python train.py --vocab_size=9517 --norm="layernorm" --init_std_down=0.0 --init_mimetic=0.7 --warmup_steps=0
Each number is 500 + 40 x the weight over its row's rms, rounded and kept within 0 to 999. Layers, rows and columns count from 0. Numbers have three digits each. The size before them is the row's rms in percent of the matrix's.

# down: layer 7 MLP down (transposed), 4096x1024, rms 0.0589, rows 3859-3925, columns 768-831
# gate: layer 7 MLP gate, 4096x1024, rms 0.0565, rows 3860-3926, columns 768-831
# up: layer 7 MLP up, 4096x1024, rms 0.0603, rows 3860-3925, columns 768-831
down3859 103:503541468448536460462493516580476512518532498483481570512580497513584545465546478494475510470552483591521508486480577404584503549493421490487507531443509546458438534455485509478561487522515506
gate3860 101:508536514396453457525496532462468470504515468558526525490525476564535508505461503518474555492506522457514545477535483508501522457504478517509497557443507539534508427478474549440524446495498515
up3860 098:421470513524485466419492457456557492579522537572567514547447580500521555513524527498536484445457514515490536524432569499468529480543465524468523487537479482558418445509563447501485587483530437
down3860 099:434467519493512468476481480544532494531547458466512475570509505488428540494475495531460533572476466562504574508416455569523483523470492564529475431469484487518468504502477423503519480429433495
gate3861 104:451511440502481468473456529472544478466509540478539428516464490510472540512537536443489510473524534471527504503548545653546430445474499419501533494566500484478631536474448518489518498572474520
up3861 102:485525491530480526459513508545502470529567524549493534545536504432556504441445505518522583538510532497457457505520409492455464508477434453548467544536469493497514512541411507516492472471489434
down3861 102:503513503498510546485436585574471539549519554489511467561477480400550549537494441456499542508562531479533598478504530482472495455436523439504564604516475496495521485491491502579464537512491461
gate3862 102:539541464510476501550446563499574467492457464553477473479439418527527494603468513475507511509529508534420506483480513551482510510454501424449551518554483497508526548513440507568509428556490565
up3862 101:513532440491491514524532529529516444580545485489395515492491445472435570471557516498531472499477503561463511573494478470500542506435491518519493501501542444502408486473491503463468525571478495
down3862 103:442538597430512486507506471516542490533553552460495508498565507526478570462453538516486539479490425584514530533487493474520497469499510536541522445443593482493452462458433465440430508541436542
gate3863 102:495482471533592523532552473472495512484488490492454537549464518516544537488432508542540481460545537502488486495546449490510479561485461531471426479446518473501515511535574490460444554489494483
up3863 101:497483463509362546550473507471474594470530471457476518501503532554554451504426441481466425470494429502543516521520538518511434509519494533526534454444581517496400540513500528463493448561540428
down3863 100:425476504442469490462508523498554463439546478472422497424507418461508567462480541544497520446436448452516477487470504560452442533445467548481504531516559430497427563524489563514509517475489433
gate3864 098:526487492473489455449546484503460524405479534496566558546622468444468479444495497451567485523520542459498533483530560513486523473530504483513473454528473444506427512493472434461482485503461514
up3864 097:516489548393540484457461609522505416565506461484515522445495502527529446501474463448432471547502499555476551522563466425530538473439508470467471530548528550536484489512521541528506482514566494
down3864 099:503534491538482542429530517503549496453453400448475545485493551498470562516481430457570514529460520487450559445417560512524546493452509494521464541413467469495569424551496519505525511473407464
gate3865 101:483488508493462521456509488519481533550493573524453478531499549549531540522490504459545514460529500482536478494551517514480507504505503433465461596513456500555532519564460557590501495520506549
up3865 100:557533518442496542492495527489527546593466505517464471525508505478498440547474507486486478454497488495536470534443466446486515396483505505540479459416497532532514499515531492529439429514545404
down3865 098:461492487448544559455568499544487524449506445531495457571459577530576527495505509473538477520481447451458456475517526460471506529533531532499453476487480430467526491525437529454435540499509476
gate3866 099:447514478492531499544535422493551518492511525493547467504517482510483484523522457523476549498542452560530444510496502490504516469566511465499459486523495549516451451454529545442499436496414535
up3866 103:444464479444431470439516453611510537455538473503428563506502534507481532449526474515566569501444477518464524417487483459513441529620470469495459522485517512567439454466580433426517492471501542
down3866 103:439459543450458473499592501448485510432510542488476589499463502560457421549450521547543549539464505539551464597446511476470484547489501435582580491518525473488507446479499459519577527510436550
gate3867 102:493472465532505541512507483479433518573490505434552445468461480474510501480560467574493478510438563520602568544490422504571533462510470412573546493524497499563504516485514494439517477438508526
up3867 104:502535489555467565516486440537501452482524491548474496486433492534559468508415518487505426506528464465572512514444524487497513494534503487521482471535459456481491561484516589463516518520483588
down3867 102:457504499510505527539470449527482489478518451527457412474511543522418514476479500589428509468526500497599503555512564489517557513494465554487504497503506504586451443435528515516452527554500523
gate3868 102:491481565542447495516521527518487548485481482523436504549398582562490542479548517513567512515506500471520538467489489510503488538507563465518459478457531523571498500454495487520430548516554480
up3868 099:456510521527528531453473518444474526564471481488546486495580492560505499497420414466439540469450449507424449487519543488430526535503527548508521479521542541494474519523499527543539550518464455
down3868 099:565541502525522465476445528546534474515430451493535516485593560520441495480479443493514499494523544535574542419500441516502493453559437429521533596412497528524487536497512496454475487536511421
gate3869 095:459478545485549480499564467442555526555612560525515399557456570437429523561458509474536508488511497578493489489446531484497475550455503476484561553531488579447564456487469497501501484532502586
up3869 097:507514525477460469585519465531469499436505510451459471487536534471436443461475546510553507456613488514456562466541514475481499440506443506503540485487497530491471444511537382528483493490558503
down3869 098:494561556519400547532443482492499430449493514479580511434515497473433504516492418560542514471527438480478577468565449521456490503459506522523461477526516545530566452492350459548429488450496518
gate3870 096:582461527479504457563456517545429433564467444436561483475527430491550517515525448483437487544492558485465557507524463503488542543412570479438473449431458564500526529527564517506484524495462524
up3870 098:539520526524459488562493455421504502597570522520505480500495515419489523525498457490541462566550548519579535438427543474513481504494469463539487498546495544470438499498524530476503484520422523
down3870 099:505484536484458559514410633565533484479474485489478461459443537498503532420552511498500473530464515487475456514535520479537480473484425484514475508554517555488462501472560493522467494438483509
gate3871 102:458512496482505510542503583480458529531513573436482478571537549540533514501457380543510448541503519487514551502545523489489457430517545502564405529544509451511414500520557474405488495431465506
up3871 099:536547489546524496465508463533428498429447464522443480491497542409538506445493500522529456477456485458447493473486531604503518437509503567550502512474482571524489478521548509460538489449549545
down3871 102:413501543531535502409508556442497497478549498449500431537527493487451470406456485479509486489480525505486550464503485523567498525452468482481515470509479499508527525530476504451466450445486513
gate3872 102:489506433509493560477431554571523497484450437499465534526492524493477508477542483443485550571594443438485504530465469471435572438402479494523434507540449527492541491481526495562494493463510416
up3872 103:553501453530604516502509502575511524538477529600481445553454497465440547438458601460577501563507449513499560532581511475441418531593565518393446519476570469531493521525488487502498516468504487
down3872 103:480605514473411512468510421483500553477488502503531492499451516504522500432516445515546490538481497491504472468550515510470464576429600509470542403481544505514487537506517584502561478514457500
gate3873 103:516527477516466483476497531481531457503455508443465497506470527566548519535483496536493562556425558571534579484503465432527541474529455510519479556463510538465467527554559433472475487589433476
up3873 099:448533554506573535484518526518530534453496498484540512490506454543532469467502570477467480442492479534485481490570513471522540509521500486426477483471538521514506466472485501423530516448550511
down3873 098:506439489447552514464493559481518539497476574497549542534551566503475505464540536489500504446462457471515550494508507492447533538499475499598461435454535426535506516493520452549476496474474592
gate3874 101:474553491521490510500551482472499501519562460498492469483524516463422518538501464547516558507494535458513513483480536476536454503507476518448542453476520466537465462501535466494460490468481535
up3874 097:467464550431523498562542569558453498488526476501477511489523523580479513520518403493509489520548408463498518480457486521467501445560529443429546504495423554488532502490508497529508441431513504
down3874 097:453515530470475528469530556547478490458582483477417470544439567581490602469611481497504496497438539472526477513519517427539479489511498481511484532532504474475528519467506541465442468496470476
gate3875 100:564466448470589425457535511464563460489476490534508429468497429507502372493410439440517491449484480478537532466474529474506475494497521519478565481521534581545530529488515478446479530468501507
up3875 102:459437500502488442480494534468518525534513511529490494479575523502556536488490445523504628599490554544468488517471510502496430489489555508490564483491451515494533418539479427526522534483553520
down3875 101:498458553507516501539439528454454485508454470454491519498459496499467511466465564488495584511570565491435533462486559497559482444500511520457494527519507462605561436462569470480496446492474539
gate3876 100:441511497550523472492475497529557547522444504516585494396454524434548529535531492484487525470455555551453469538441541462531463452531528428499486517459530492473437464532474517447491393492462501
up3876 102:548467528483462529589539568572508476518472566474365464548551543546508576510533533553487478460380584515518512481511469575460508537519520533540500457473518553519578578473525497445556463532536474
down3876 101:475458428495457538490517435511605455512497385467508489544528513529536499501549457563500440561479459466534570527450480530434574489463483490448507481481519463442549550506455425502493505547453479
gate3877 097:500541440449376578496528502475420472523483540524468492457460514465591471540510512475558498516527557497583401448562497516476460459437478538479446558513474505407455503565482478562498478485486490
up3877 100:505473476468599515518564500553491533540434549534503558493523492558530532498545468458493462416523472521493581519550540500409556529428574494516526491519469524455536518499473519518512457497510468
down3877 100:519535450512486442554481471527496542508479487456512518548497510502488437538566496537544482441505500498541514478470490493535467438452505494466438528537516501512442554486544483596485438598456517
gate3878 098:539580480472540418500482537478573572502516499526513541547509504456453424535508503462480443433499533537553533420480543489520550530477503551512504484507497507430536504460483511502561515615590472
up3878 101:546492588489432536524503560518443519438480536460491463522484510535483465504511453476490494533533528486508482461519412434518473530481491553415529476544493449482519439474529489506529552490505418
down3878 099:524459545510539434410496475503487473476489527538427443425523494546503557557452525562570528549527478551544480467415537517470464513505478469468484551493506488509553497528495520556516560478492513
gate3879 099:509389446475531529456484428504525491544542574517521443552452444474425499505484565450483468504510502522453522471444563508531565498519468444575447476513551538555464507467487521558538541518450455
up3879 103:507540507477469511507543469598532568540555535514514507526515508516523508532472506464555507473463492524442516458536539495482553495532521426443469432510547475501446434491461474527458459505468554
down3879 101:499501543538494513483541422491519524523516545464508493454560487554419557509531473469566480471550440490494535490451518498528489490540472449553455464502465526496510536476486449490533542549531499
gate3880 100:465420490460470512505498553514537434504455513528573521541545502491491481502512530537495541506579447479531457519461536454508474483558526458467487530564443498550510543501539529490485512518562464
up3880 106:559543499472550457476478462517531519474501448486480496458473531433484504556425504431491466471442504478423514455515502470559519554430459454489436453502522501488489480514510457551557502490471545
down3880 103:471545508515514472507498505503579507524504438436509523488467583490496524510485493489526526423461605453420532405537543473461498507558490485474507506507500487535479501535510517485498491499411525
gate3881 100:469528482622440509545486482465527471441506501545559506509481539515546460524442442506579532542442506520474523502523510555449445513481527497455436570471513496505529518442500481472509494435504444
up3881 099:537508439506513481503536479530466503504485564509506527506505463549509535485504500496513473534484527560545466488440475522477496412498529511477469481474564516471495535455493589527462455477523472
down3881 098:389511540504449545518480456518436524490544423476475443521484491494505461368509445474513463463490537541472473556490516520506496466568472483488443457548475508508471489480509555507506492483462494
gate3882 103:496482470537535540479483455490548520490466512476494503566455475491482520513522536554529431505543541472512444575514481514483467519498490482493474487542564496499522513419520496461494480513458549
up3882 103:486505484486521460516492503535571443475502529491502534525476545510464488497569446438515482513509556473436521507537498574539499529515490460477531569513466511567454570493512525501513586489569488
down3882 101:506479531557462446498471441496534555490487465488494433487477460474530506457556518456507437474523529469495472497626583552507505527504463507503494535501521544506462505536620498458561458495511516
gate3883 114:500482490481505544517458515532471490510624458539512491522491545534496484494533421574533484592475459517489547497410543388452568469508491526503503597478579518495508509484528493538591479556481474
up3883 117:525493462494459514522529542454505442512534498505536518510492472476543470495535450584497588536485516488502582568461462526413477514502529518530516524479508453478523467493592483500588487449464490
down3883 107:518479521496462453571461492512474586498590427526523512478440438476467492568516444477535543523466554476520534517435596457479580451538460497494493537481504468444520467463438502577529513603464504
gate3884 103:483423523498386443469474515485484536482520437451452529526510474505443460507521518517510444503509492514545459490554543483472476482538535470435516517506448465555488451520493528462496434459527572
up3884 100:447534473447514439486461535417408515453483502474492516475460540502591523471455422538550464528511553443517456476525433504537575530471457433505528626484591551457523485476556446547506478532498493
down3884 102:469524457525441565463506428511441521469494466452466445438628520513535476464562483467493442528517518514557561503565475494524568537483564559526465547545504484461472505509488565574467492459469478
gate3885 098:542506470477477507498510457488504479521479568546452471518427504475431482497537501451545553505494453434490442492455417563514524568494543501458483489532539433463530544507491561504509462438518519
up3885 098:534575526501447494414478428416504561587479465462474405495491487547530506499514496516541607501513448457450521530529576472544481601502561461543443500557477553525516511590576513534519494504522503
down3885 097:479466413509573504523514611430493510450517498441564497450550450525484511411534513508457470553485541399428515510457477505471544502475580474558474525518574502479449542479565466548567579518495415
gate3886 097:516516508487483445463476442451530491399469492599527511531531578409486514530472514580460570538575460474632467491462533507467499466446496439475534497545525418481462522415444513467424529446534498
up3886 100:521487512472609464439477432447535488450490438543506511521549487481534541465501479514478483496485427568542492512459488519559511537526520537487441447467504525502516459519591487519429525497520473
down3886 098:490537564525558511507466451509508517505493496493454491558518523518498511468534523529489547533434500567508477550451523562480464549536557484552450479493498519524466470488540505567510568492486523
gate3887 098:524481533600485495441567421487539526431481523509519559466498544501463479460537518477445437511506538516494510420498523514510500463457514447432508537472456551491532509585574445407542546475588508
up3887 099:471493522501482524474457591535536492464517472461493475528422497547515546455482461521516444459468504500471482480502501522471585474497561519527517484488416541575502453548403455500457453508469504
down3887 101:565521544526521461540493494443571452457393495457466487480535459442525591505492517573514507471517498503451412562524526440582495343414496445529478497533446460541465531515540549494523538487511544
gate3888 099:496538469515524529484380497437549518508469472481475455569532468438536469490543499504499542507522518477581473541507511475527523527456436495451568556484489510484500479463518418486492503500518515
up3888 096:495492488509506467546497486471535424505451527483457444503533560484481440448501585518442435544503547497535472512534422487538516474505496445476504497457560495444480520514498510500540551483392516
down3888 096:503471473499439477515478493525518510485509468531516479549428558513464504493496489476509522487500482458450478530518501518412492586580446509457561523487517517478504439431517475523459509460530425
gate3889 099:519529572456563447504487507467546522508531545550525539456481488440470494496513532575490500483526472495567513550502541445463564495481521461462510520449529532501473460484530523482491559491489571
up3889 092:525479486492447506528501496471488485564544512445489509535489504512465489420484593505529526463490554457535490534559529435463449414522465505544423398491446399564491461467427509579511517488477469
down3889 099:522423505561528505523426514499459553497485474502469447438545454522477499551551476449507556497495435472544507488466531475511588484484520488464583496434458563479483487507523521501532526546477512
gate3890 099:526448540490507442502514438395475521544529459539474488531555542481534507520458541446462507449522508509528602475459577449492511478512508500526543445487508557475508515510502512504530550488458468
up3890 102:443521466560474546555501511489544540542427536477455511486471486441585545507405471580489573462516463544441366471514580507483501499456515491446551524533454481550477517497478463444468497533475515
down3890 102:470515482517510511462478529538466488523499552472481474511433531499490440482554550512433509511529526421521512491549514493474481454506536473504477493465479544496527473499406471438499494500518523
gate3891 097:514479548541487538573501464537453437550458468411530499499501497371530475447545497543544465587461474472540568540501478451536507559472517495570560533534526484480457513563468515512485479545493502
up3891 101:530495517514520481561506448512534472542511499492493467534525515463523495469525516485445538518506499543518463471482479597425524495453529462511504464528500410533434528482464405488535557567478513
down3891 104:557512511503554497497502474499491474510520431480558540549513482550442509482513487443520569466427440435485633404491445508421495434530477511493517495428503516511446553454478459485482490499481500
gate3892 099:532486521553508499496532533458567509469452475594451506547565416532385454484504463505537503502514441549478442466517509487493406507508494542506544540482523450507491556532499479518501497522514504
up3892 098:496538459516491501514473479536407492458513472482527400502505416507504476508496507537533529498474463526531459535500460560497530511450439488487487545475477568572513416546569532534525467533418466
down3892 098:588423472515493512536527484532503485527513464507415486507531404429530504440510484522502484417567483487464417529538512464434473527506490489507530543489480451482542395531474546506494447538432477
gate3893 102:466488477478531493469585477465489514487500480495467466542515492492448522542471440462455472474460523532514468496526467486494579488436470564499511461450498485421482470440510547435517491573470543
up3893 101:505498404445523500478494479441532519494447465511461549568544455521550565504482486530443483519459515491473502501445478474537513489488485524524516454474563396524513527502501487474502435555528465
down3893 104:497515448479505495562568573590522526486570496510506469475521434468539512518494539494498424477531516514463515481492575557495484489453455490527510470528523476454469500492503446479534481509495552
gate3894 100:410491532553484457504542514474586500435567527507509526502486481452479482521540396508598519501533463520461476436458573489512521516460570518399502489504488515507531452497475508485504542514512510
up3894 102:512547502520466483454499491493432500436427491526510530500470468561474529499498497467522525491503481464566485452550394464467475499477476503552464554473512492487518544516466482479537560500445552
down3894 102:540459487520446434505479507530465484487479570531466478494504424457499449515546523426514561506490534457531483509564434505402529468458400475532521495482555441528479443515517468580558503508461489
gate3895 099:585489493500507487498520452482486530513465494491484560492460558510479412531422466449459479603480439463549516526471556496568531413439568458506539517483427443456546510563550563529440617541526504
up3895 101:603516568482555497484457485605537523471480490481509608527484515445489439540461512533487520522507509495481439584491457481502500439422542495567504501504502502500461495483471497550478543568548508
down3895 100:467467557561530372519533522522524486472513451513503534518518527483523486566551475539571483501524548465517528489538507492550529505491516423452523510535447524517503525524564562567545448542520619
gate3896 102:449495524569499475545493515457594459545575469485548544524457482506481423491592422522487485477466509524503502434440508500528506463468528559568425437466523545483518417452507558467490473445471456
up3896 101:556426518531484410516488554511458527543550458501508511491461557476488451420491570530556464479512461518463483611561442493553525505514426535486509466481482458453525485478426566501532466437465485
down3896 102:503510500500508490507513513500475523513513496581526542497515466488433455542526548520528466500510534560440500504506590472519551505465438469487551497485498496489465541492569528593558410471471508
gate3897 097:516500505495544516496487503493356530482547499503461434519561520440539505476547454563563525534564456441503471552481507518485500482548594538449518473538509484506518518444555461487475529492464419
up3897 096:550461507496483461544543509487556494533496441440565501473537573456455474472507472486507513477513517521517500510509509416475473520557429501545508429467483440491486454556455520497458435474481505
down3897 098:548482514470470490445481522511513528449505542501416549532482494512439482500440455520531561447503526468506492477577510512487535462548542533505613423419470540457542486559491489449569489497571561
gate3898 098:523492462530486544468538474520534506491451525468470425552455498399499533570533540497510470482550397501489480468548492470529534551520437564513435539537565564524547513507472469485502558549461554
up3898 099:480556474510503487564507519495506509433490484437535467455574504469487511497554550411459481531530535511460509521489422499567447493502461567527451531524501548453517507488456474472460438499465522
down3898 099:452547483526542469560490548466464525472496512508505507548527546542479472553481572522567482551533450444469522468507486412513514531549485544478577477455468476527591492530565426522508532458479510
gate3899 099:521513567480561425509441490428500507533527571523523509512478457504616497551547532527466445542516448586455512541491532439500530448557397537423466456589546505531536563473517499590500537521547458
up3899 103:481483503383497389574505480530558502541482524524536479545492603553473470468502491404432451503472524498492498490493491587444464454524534541553505500483503517561479498534491502491508497455519434
down3899 104:586449535451527465498603505451501493486537467537482534489459444526503461535457555546566476531519489470512533417488437450563480480513454489483465515487449473540465553459470517508459464428506566
gate3900 099:488529528463488541597475524560529508504552515472527517509450558527467429436490480573557542475497484493434606432475416498543518479460581437457563488522470534486522493466490519567573556504612447
up3900 100:470446454435501538481567556487481499496550562521479515489560515534501522526499502581544516481473473568420456510537473508504537506393570609491536463544568491438513465502509504600516538429526533
down3900 103:414533495498523460443480542553562568538470502510481481551522548442543488492473425513424467467577476501487524536462481486470525535539547517473493515599516494429538583485513562566440441477565478
gate3901 104:513517475589496502550431482573508491449512516549523466473521540507511547444581421504564535501551485500498538555557508437510461511508501517446465469569439502466498548515534512498557484483490530
up3901 100:481514537501549506541432483514505420502467464497498451515512512511452511494549482527480462496500555419533532472526508569481485402504522485459543534553472494480447502477538492497521506549562469
down3901 098:513475528543505510477532481521531468478478517547493462500503578467469503513484574438448536528520499546503550538446486534539487496538539531591496599477522418429498495517534536524588488438436508
gate3902 102:507466483526505491527530512422491497500500448374525489467597496443517531512525532422507498531492497528514544487481545531505520497539527551481462419426510459523534464506466496481511542456595504
up3902 101:510551509472469547553473521524521390566499451437515535585446500491496490468476579533535480472546466444526463523546556520542565477493579497464491500556514542462523518462490490524490498504602495
down3902 100:534512399446422461504563463451517477555542499538556554472551494511511432513560474470473500502496459484585533564538549516482557500541487586523480518556484494514538521491424441541427468479496496
gate3903 099:489482469494501545493459496472505514474483522472565456519460497505563557474513513557444486539507530496494445543476499413529565492576482513518510517495515480521542542545540448477538537552531472
up3903 100:587459545544489476543512453546532496461548554578449503525515436486501544560433514527488467504524490486476537497466541556507513493511472474509561517518488508495533524516423479467537431531526557
down3903 101:550529502530497594572532540448581530444553495478466492498540499483569515491551486412504441543572471518493467485527507531537522550509540444406522535519489425538470546514526574467448464475411533
gate3904 104:472483513510550474597496508536522535536459587442444427506497507586461431479495477458469520550488483488406456482518546514495502407525445518571496514493495536527487501503565522488550431544519527
up3904 101:432482464516428465516427502477531555496516546526469493530459506498455499516515588433580543490433512516481489481512509423495501560480517500466524542512493483559494509532536413492518517454477529
down3904 100:471464496463492501450468520501461427563472539535464485504457548454490578552450505553465463443471534528513538501483601485522476499507438528536501625448465545501518568500510528495496555553449435
gate3905 098:523501545521458471460513488573459515508508506461532490527506484560478468552465513482532493506502448519518538483532488496518576453564506432480472469492583481519483540490438474465574493468510580
up3905 098:532494554477532491473532511473547508490467526498553489516491496401496538491451566497534478523531448528529529496537561486505497420514464484466511461541518409481508488465491502532491590441517508
down3905 097:426506508553526393510522521538449534464484512523509419516464531483517526509485489488460468495523456532470488487451483452508477539499448461614526510546435576551489459556483439458500483450495560
gate3906 102:538496419494506486595495523526456527503489532566486534453469454489470525506513442503546424482462467441505554488443531574522507473432542551565514470494509528455523493421542452529444478515503456
up3906 099:477417470556555557509489522456520515568447446470525529510462447523535487476511455512504445528453483515453476531461501521491495468508466590525488538446473495488475456465522474529591490440513494
down3906 100:497489522593541422522529452465529490501444474449550587586522546455487554528460544470511557498509610542548485517479482524487461481548520444473527505460467560524521532485446497518465478457510516
gate3907 104:424533480553532485605554551554494553558475493475526531518485470547547501458481507514541475498548480517464553490517438523531572514506526522457483542490586440487476543515565565512506518484491428
up3907 108:524488486580519461526487425527493555482407474437506534495567512496499454459488619511454439455490493424530490450514536515472459451518508550517523574495508456558498572466494560541539526468518471
down3907 108:513473453527536513481491510536460541471398602482559499468527486528537527470559475450580513459494496461501502555516495530556441499499484595478475520510563490449541549489549595502564488557524453
gate3908 098:521516478471458465558440539487487513540479515451471545531542539452462515526423535594500542471541464461461518484492481549494526486444544454524556449485431513480531549512488565537443454451509479
up3908 099:501508586489490505557457463473526507548545503497486541570458536531489428482547524434421444522500526418465528535477507462416473505431460545458562492482505485584487454518562544431510510537526440
down3908 097:430473477551500444525415530436466482542479514529502485488459500532456457514461515512533439474523512522488505460578454488536496505476477566500491484401527528462556540548544555471497460468432539
gate3909 097:552508463448491493549478579519525474497454492473492524556512491452577457534489420494545501455472514485477462500466391495529547529512567491484487495425469451448515500540484505469463509455495507
up3909 100:477518486529481488490545531441451540555558490601490507470471510458459509544503481528490546496565535511598469518475473506564438473529523518504561527553506522477532477500506527499480534528502453
down3909 098:478531475543517553464551425532470443555487489464533539463484461473459458559564539437511500504540473527516521560463448505551502501547513497504497508512479506519538529483515406455471504392559515
gate3910 100:480535553471500484581481481485520507495522440540466504537521508558547517507483456549530551484590447518483550474567540463532464480494441559544464558510513498500510518537504508438538531444424464
up3910 101:557507561504506473393425499506541519526522480440456492531428566454441512456462471469430503496592518469509521483479419491468523469470533523470557538479514512549451490515493580547515534524520456
down3910 098:544458508529546571526571548454505551518498503533515568470524587479491524463482481458505486459502502454480486535521481542490502556498543481452477478512495480578539549516509508509489475499468527
gate3911 097:444519509480477482511518467492476478484482536487499472584514554485490438464590435509497464537506385473514490503474480518530517523464494494508527560475490503506555367512460484520557534487497517
up3911 098:486482511553503522467557500466506523412506460488511448526494495479526494497514571531464471498466569450459523415471520580475471415481429505490495520524504512502423478494540493459443504529503533
down3911 100:518526540474539550580476398512528487537550518495412472505496488552545499525493436532512435464511521444593495463456564491525469560520491501503523472487418525448479526542545462570555522478460411
gate3912 102:521527459448448488579586419494467505479490572521440543399483492513462552528549483464578503526499481538527566465426493473534567471475411502509534480546550392420499462463479517565476522486523435
up3912 101:453453552484492535536514521512434571533395606522488452470444481444468415482550521472559542418463589475516565474459488592551439485463519477534477450441532424480518448504445475473434533432454418
down3912 105:438580536464482463431483504493471472472454493554522479431527579483479499475577431505504531466520469529517509491491499506520581517515518515453508507495483507534453473469460464472483475552534476
gate3913 100:509535543494496431478478453447540549431442485450454498539535497568461417439509504545435524524485468553480456520519421566492490524488551509473548477562540492516482540507530588427525460523473490
up3913 103:455471521535495594506540539498513551474493425467527523469549452447508521495460517492511515513450441479465504470509515483571530519448530447555448511484469496542493484472504543446553530480508421
down3913 096:484488482473548487568452521486556514448545559583504466451525558533436476520427500526482508453470560574544450560550499549579528531488472524485565511476509484469484416530529509450535488564478490
gate3914 098:510527457499490515540534469435448526509537510448474504516552483474462462497469480476443539462472513473466480489507552444472417554437506491480474503476584546488478508482449496479513483491505483
up3914 101:502557478509478493494520477547448458545417491541449477475453497490588531537484529462553402432492437496548517483591485520547548544515502462464462540426505438498503504481493460478534479480486588
down3914 100:523459547543528525478492499426489504501501501436448467531508527476549499450547543472445535485515488558551559453539487525513505460500494550556485543517504556473523526577514518491502519492491438
gate3915 101:494470473494543479491407485519478451500508491489497500502544529550460593477487524527461500547507528571567513489503538439489504514404435507522463498536537552528505461522466534432447518441479497
up3915 104:479499468560580499537486460606471506494478522471537511487509510484502529470465520525478467507530499549497465526571517470516535515543455487546512486496511512439499487584602505532491441487463539
down3915 104:482489521501517493492521506501426417419418590552450549564442507516486519547620478451525466461467476582431542515497504485434519530527486456429438516481515509476517499543551489466524483487441449
gate3916 102:497492526470495504503486514584532447522528516544424575468473513467528472483434524448470505493532445610483486497459516489547503548525542554537437515543425533481507523502506532480451473464591467
up3916 098:493518533570459497564487509537448454493503420470467515444509503573514538553471444523528542532511462466481565503477469533534496484470549502510515495537553524510509479455467463547477483456490446
down3916 099:482489462451489553494512495541559484508493470471508555492492506507467527508500422532484558555521496460545494456494509492485512550482520484512565469517528425406458533492484497478469537481560434
gate3917 106:421435447494538452502520525505533581432480445473461515504515472489458456417473542510450525527503437537489532437527488501502485494544507507548440550570517539457554501560563458448484529524484586
up3917 103:508522522467566489525459471468557465485520505518448506496473516490384534514464482472506532437555561547524488459504522534514515555594568516497512539489523472555525474480515449553490549468457562
down3917 102:533557443532494465571531505504466502502536444503397539482525511514454538468482505529553492548539516447537455499507630482561555466514463508499499456505497489449469511554519495514516527460470493
gate3918 104:538515486492481554564444429519461533482468499476480477554542513525477519607481459480484478525510599477495534493509563509493534517536460432476480457501525525558463476438515467503545437489535526
up3918 103:494562489521544487483500513526446511503452532495526543533546549447542490448607515508508514530484480485446478485582542465523554520488512493556533488539567580447467483515505498527454486499472522
down3918 102:547465492563561519440541463464503523504469489469459569464484539516547477545470497551560487486479532478502456579533545486517597470451478469566531481449425453490430563513499519492519498429437518
gate3919 100:417558510483482547545463493590478488597499536522484552544451494451496526527495519490493544587512517538458547455473439511565548484484478466489588486510521494524470502555487534516531442502476515
up3919 104:592563508535484438500464461551492528552330462466545475484523539566535511563505507489469577500569552568452526465520446550453555501517525585557531505581494510561456501456478566516549491478546540
down3919 103:521572434479525495452462464503536535521417450441544425537509555575505482478593485463591459489534472484561487512565449470485532505438473526482523457494508453521507571479510459477558535528531531
gate3920 101:530494510452513538488547535512539521517462519485517543511553469535521530502460524592487491562492510444479511467526537516560444505497549495539507557525552471595500489535493496533492528498423459
up3920 102:538498516497447531538410476479486505480419487477456452524552489503542530468515509488488553523525506500559532502513538528470532484479443519472514574485541473491530468463412514480441484494496448
down3920 101:506513505454514526452428477459463486452452558536481553489484557488585529513475512453532433530444518450499552485440534542493441421502482534536541531465503460423494486480557482528510484498492549
gate3921 100:544491505608493590513478400520542508432532495509485488509482473489486507420463549527493527540495444480461512471542540516510449479441437496442464400486546535548511506510515514460443519509469560
up3921 098:496403519505478509557509483510472520460470488497506538505548523501463483510542501506450531566486441496434445494608538498574505454483508511516436465408529530483472505530478492499462493466478527
down3921 099:444461507549470495516545382558511514504466457538517430467534557451500475527524478552480493509507534525514482486465540530407479523452565497563473508424519537598553565531557499556541521539488470
gate3922 102:500580505533499541502434445493453492465473493508508486567508492544558471551475523455494452518505501492480450548521467526504474521461533487510436517436502487499585514482460444587524444426546480
up3922 102:506451485556508551487444496486517472435509507418478533415594535389502518442489524444469501482459482527448443500461518500488560466533504484569469472512501463487438604504492458513552502459444488
down3922 100:438504498550487572487483439514487543468462538425483498479483466444589493517471475601409508488476518481532528470476560410471486518468511458479490567445536471475503509529490527547542443505506461
gate3923 100:482425492465525618379462477457499518538495498545512564452534489514520550508512488520487581448468422481564444547554489498494529453500471487506486499462571496520494540500492518545574559503499416
up3923 099:502515524452493558488512541471463515514463554540531553457531520496491510550478466556476543520542539514491443565474488455474426517467429487464517500563478552526493502474496575520454549491440483
down3923 101:456491525508521460518537490473542469457400513593452548430528527480469516549551507481418522486518460500561561576403493463533505449502528476455488554467572394557504552584513540494562509536553521
gate3924 101:539495432513515469496547546533530542460540544542455452520583505577450478510479477427451512416513511493400528503539525540508495530508516536490477511471528493483546497457526482541514468512500500
up3924 100:434465571506596533576529519541473478644453488485501529532495515541532515496479551470577472465460495505550461469456461487546555536568474559460556485526505491502432502532484473520491496542465534
down3924 097:425506509517554547505575481467550466539497543494476529540561486492490581493479474476544486452532442502561472462488532545547570481524491560489435549485522562544475521453532490532466516476528470
gate3925 102:528489510483518535436527564456463438493508501539458521431518476526503517463510470551522453483587431540520511541479478494500445467467477576447524502578502461441495539516504511513457478544473394
up3925 101:501485545501502501499494546575463538525509470495517477501482527545434508494526481550492400523433530457541570500538525466533525456479480455507481487505459446491484494490424443486530521520497436
down3925 102:439467486499490473533482526568512518584493447522490524485585491579505549515573528547556538541502545426504556519515521503488564560511517457537524486554528491556500467533439476465519429439552505
gate3926 093:466530470428458560511433460546490447483513423497501456416501415504451454462422455479509502484468513487521521496475514468486520534497487472486518495494412429530479538508478479496476459506487513